python train.py --hidden_size=384 --vocab_size=8192 --norm_place="pre" --rope_theta=2890.0 --qk_norm=false --attn_scale=0.125 --tie_word_embeddings=false --init_std_o=0.0309 --init_std_up=0.0309 --lr_mult_down=2.0 --batch_tokens=32768
Each number is 500 + 25 x the weight over its row's rms, rounded and kept within 0 to 999. Layers, rows and columns count from 0. Numbers have three digits each. The size before them is the row's rms in percent of the matrix's.

# o: layer 2 attention output (transposed), 384x384, rms 0.173, rows 109-127, columns 64-127
# v: layer 2 attention value, 384x384, rms 0.0932, rows 110-127, columns 64-127
# q: layer 2 attention query, 384x384, rms 0.079, rows 128-129, columns 64-127
# k: layer 2 attention key, 384x384, rms 0.081, rows 128, columns 64-127
o109 111:501486486517521504480497520478545472498492506499490492491498498527475510513553537465459464508520504524498491489466526454494523470521506553453508524537495524539516524456510516492497524492516475
v110 119:492526476522506487496511501492496490524522516530473507505483477519492481516447471501472481533445452502489485473474522485486542565507471544493514517483508490491486502506490496489483502503503484
o110 112:500439465495499550474490493518495515509474483500511540488491529508518489502548534520517506493476519513512460501476463524527520499482508511508513530479497544467532517525480468494472479483480463
v111 122:448498470454458520506488496500510473504534477483479458538517481514514510513551520486512462481483483519495494508518511541516482522528505515507567478525501535487523517484517443536480504515513474
o111 116:563553533506478519532484492478464519521470495506478501475493456489515494489524466507483525477511480497448489539482500530508529459467523509452464504497501551480509542557485491468527461492512511
v112 121:477455513472531504504528513535547496494485465507494473512445473520494440482465538493472535478515482512542492528505525497483501494531537526500496503508497489482483466484510525493529519520519485
o112 119:503504536474469511517488493515498482510496531489522511529516487532511539493514501510522487510477508506477472532532515502484484530514464526528518457484472520468495499522502475524529487524509512
v113 123:491474473482530495508509487489522440438529491509515502515472496532486472518492472449502526502539498466486442514529469486487488491481503503498538477518524499516514485497462527474512527524495500
o113 115:486517512514499511514487508458482535511512477532494448504512518512496491479492484459484501490494514496558502517504525492540466504479466503503532503555485489501490466507484463528508489497509486
v114 123:513530472504482542535466482507488508506421516511522456497472544502469537530563530478476481510464462550498503517474499489487482531510495492465509479553477488483494500513526473537513482485511498
o114 126:516498532511445476447440496492499544483534445455496518499511478500509494506514470450495511521470487501497530514526514489546461515524460463497484482481505503497488505482519519520509506530517549
v115 120:534537530500448503500527466492496517519499501509485490483512517484504513490521489522505532462487522522496489495524487526491563481490516502458477547517517486481506503488523490515479517563483533
o115 121:501476467436501465546515475461463468481494494511497504484494536510506445481439490539498508497494490436445467510460540513521508543480506490512482518528546496526489484523517507485485521464521520
v116 121:522491475548501495513493502502481502472475463465516472495481517525523498489481519514463508480501498488462452492521509539472484490520536497546470510464520510493503496499525442507485485494518475
o116 126:521468535480455518530498502538492493506488486531512488455492470533471522476503502502497524528490523497519519548476472471519488535538489505538471507548480527501442543511467503519534498473468521
v117 123:499532507549499523498522523504501470487544503474461542531499507517565495439466485499472512517525454464467479503525491549510498501444509510526522544528496508504543523493476475489464486491496519
o117 116:514472484508438478529527501500463499495532517472469486511445469493496456502534503519535499501503480495481473521493493496498507487465517478527506516465484497487474521494531496523538478508487485
v118 116:491503506546505502494557485497501504539485474467513472515451470452499493473494496493500508503499487527539579499462477505516486442517519463538470501545462476510510494479448506515485505458536495
o118 120:506535494496489501488498511481540501498508514494461486498494475498491572514527529515482495490498503555539517493481528466519503516509488483527451525464495463518494498506506508523499486483518555
v119 123:466488482524509500470493533480465507544494498465474511497477522521477562509481495491468514486519526436490551529559496506500481537483525479476519534510511488500507483519539544515493516517529484
o119 125:511474546486504464498511515492522491468466499479516484488536514468492510493474462474488486500476493508489472511525496480483542506482468553545497486470483504480523534481499473504493521475504539
v120 124:495455472512489496487463478466455490532485458516495464540518486453533457476499508469536487497520511447482511484519464465507507462515554492499535482490504437509558521508449551518457492528500500
o120 126:509482538508524486513520530566499512494488556504489571518531518496520479464493460509501517470515537452464511539517483514500522522452471532518508497496439509489475516506503525505472532455480509
v121 120:452526441544474511468506471517529461549460539524506478509497462510509522517492505525450544496508549492503518504494507459539485464534447480492468469510523516477476483492524526494501469505498496
o121 120:484425547467512499470521488521538469487491477472518498517482521515470505466543486501563478500495527482517511476493506515470528469479491510539511517510501490532467542457462501507471475531491561
v122 123:424511486479481481489497498518478512530506483544533530491523497540488464505495555502496443522445499506468492521479457529482484524534496465531548476504498491528490503500519467499524518497503506
o122 123:539476474500518524516514476512482456507483559499542466509507485490484481509515522538464498509498493526486455530476504477469490518519504508483520476473519510472458537491505543486482508491508490
v123 119:503509539514516476512452505563484501476466485497506493503503501488522533519520495510510485536537512538483513516503495484491498509505507480470502498470507501524492507459465511508490501498516478
o123 120:517485484534522494488472488480505535485458499484471467459506470479425553462482536499494518446471502463451511538499477529455529491447471472482524522511522528497515511524541456533522530452546511
v124 113:526471494568500497506492442479515484507547488521472512486503538490529508546451473496526470532529563541496545480519486513533491480492478522487518502507490467523526541493496531508555454463554450
o124 118:493489474515456495516540496487530516504493490521469513500506466458473512516537480516465510512464460481513489433456478500478504534524499474510532484546479475481504491499487497511476519455508492
v125 122:524519490499477523507480466460492513496504546508518530495534527551508490507521482507491467485499456529499468544475492514526497547471516461483510460489481500530502498475492492528458438500521516
o125 128:515517573447468471517525498526481502498557490472541556517512473457446519501523503477510527542512509522545498491510494495486491513501548488512492499522493557452504535543429517536528526523444480
v126 124:515509485511478491489507476512500480460498505495455536505468453506534492514502493497545501509490514457478528494469473492474508501500524511487523563526511532529523533510486523492481508463487514
o126 115:494475512467499478524482542506484544488517462492498440445482483534498499506492528466509490508504501503473473504497519501542490505486501539525492513498506504489518461507526518480518468494482529
v127 120:508511514516460487512515531506537487498512462504488484451468469526492540457512487560549526470492504527469489495522470482507487502498512558522470488483516517531481499486522494503515470493498506
o127 123:516497503480530529512522536516479493488489472505513489500496476464505490536473505476501501480510518507525522504524498452519462533516500513527523475500501488462484557538484466500512514492544502
q128 081:425508512496519499503493493503455504477532499547493473510481496491515510540479508487478529446511529550479458490479492546454507506553477509504508482503480506507460507540473507463530470466541523
k128 077:516471515449503527491497519491558465450511485500523473489504467477515496481460488507521480517492486467494526535521513491485516486488513511497499498462508486500568499528504488506462562527496504
q129 082:529435528492486512502466464501460465439537511467505476521453520505505482499464510497533529442480470472495467491495498508514498497470559532507477552558536506456490498510549516507500505484446443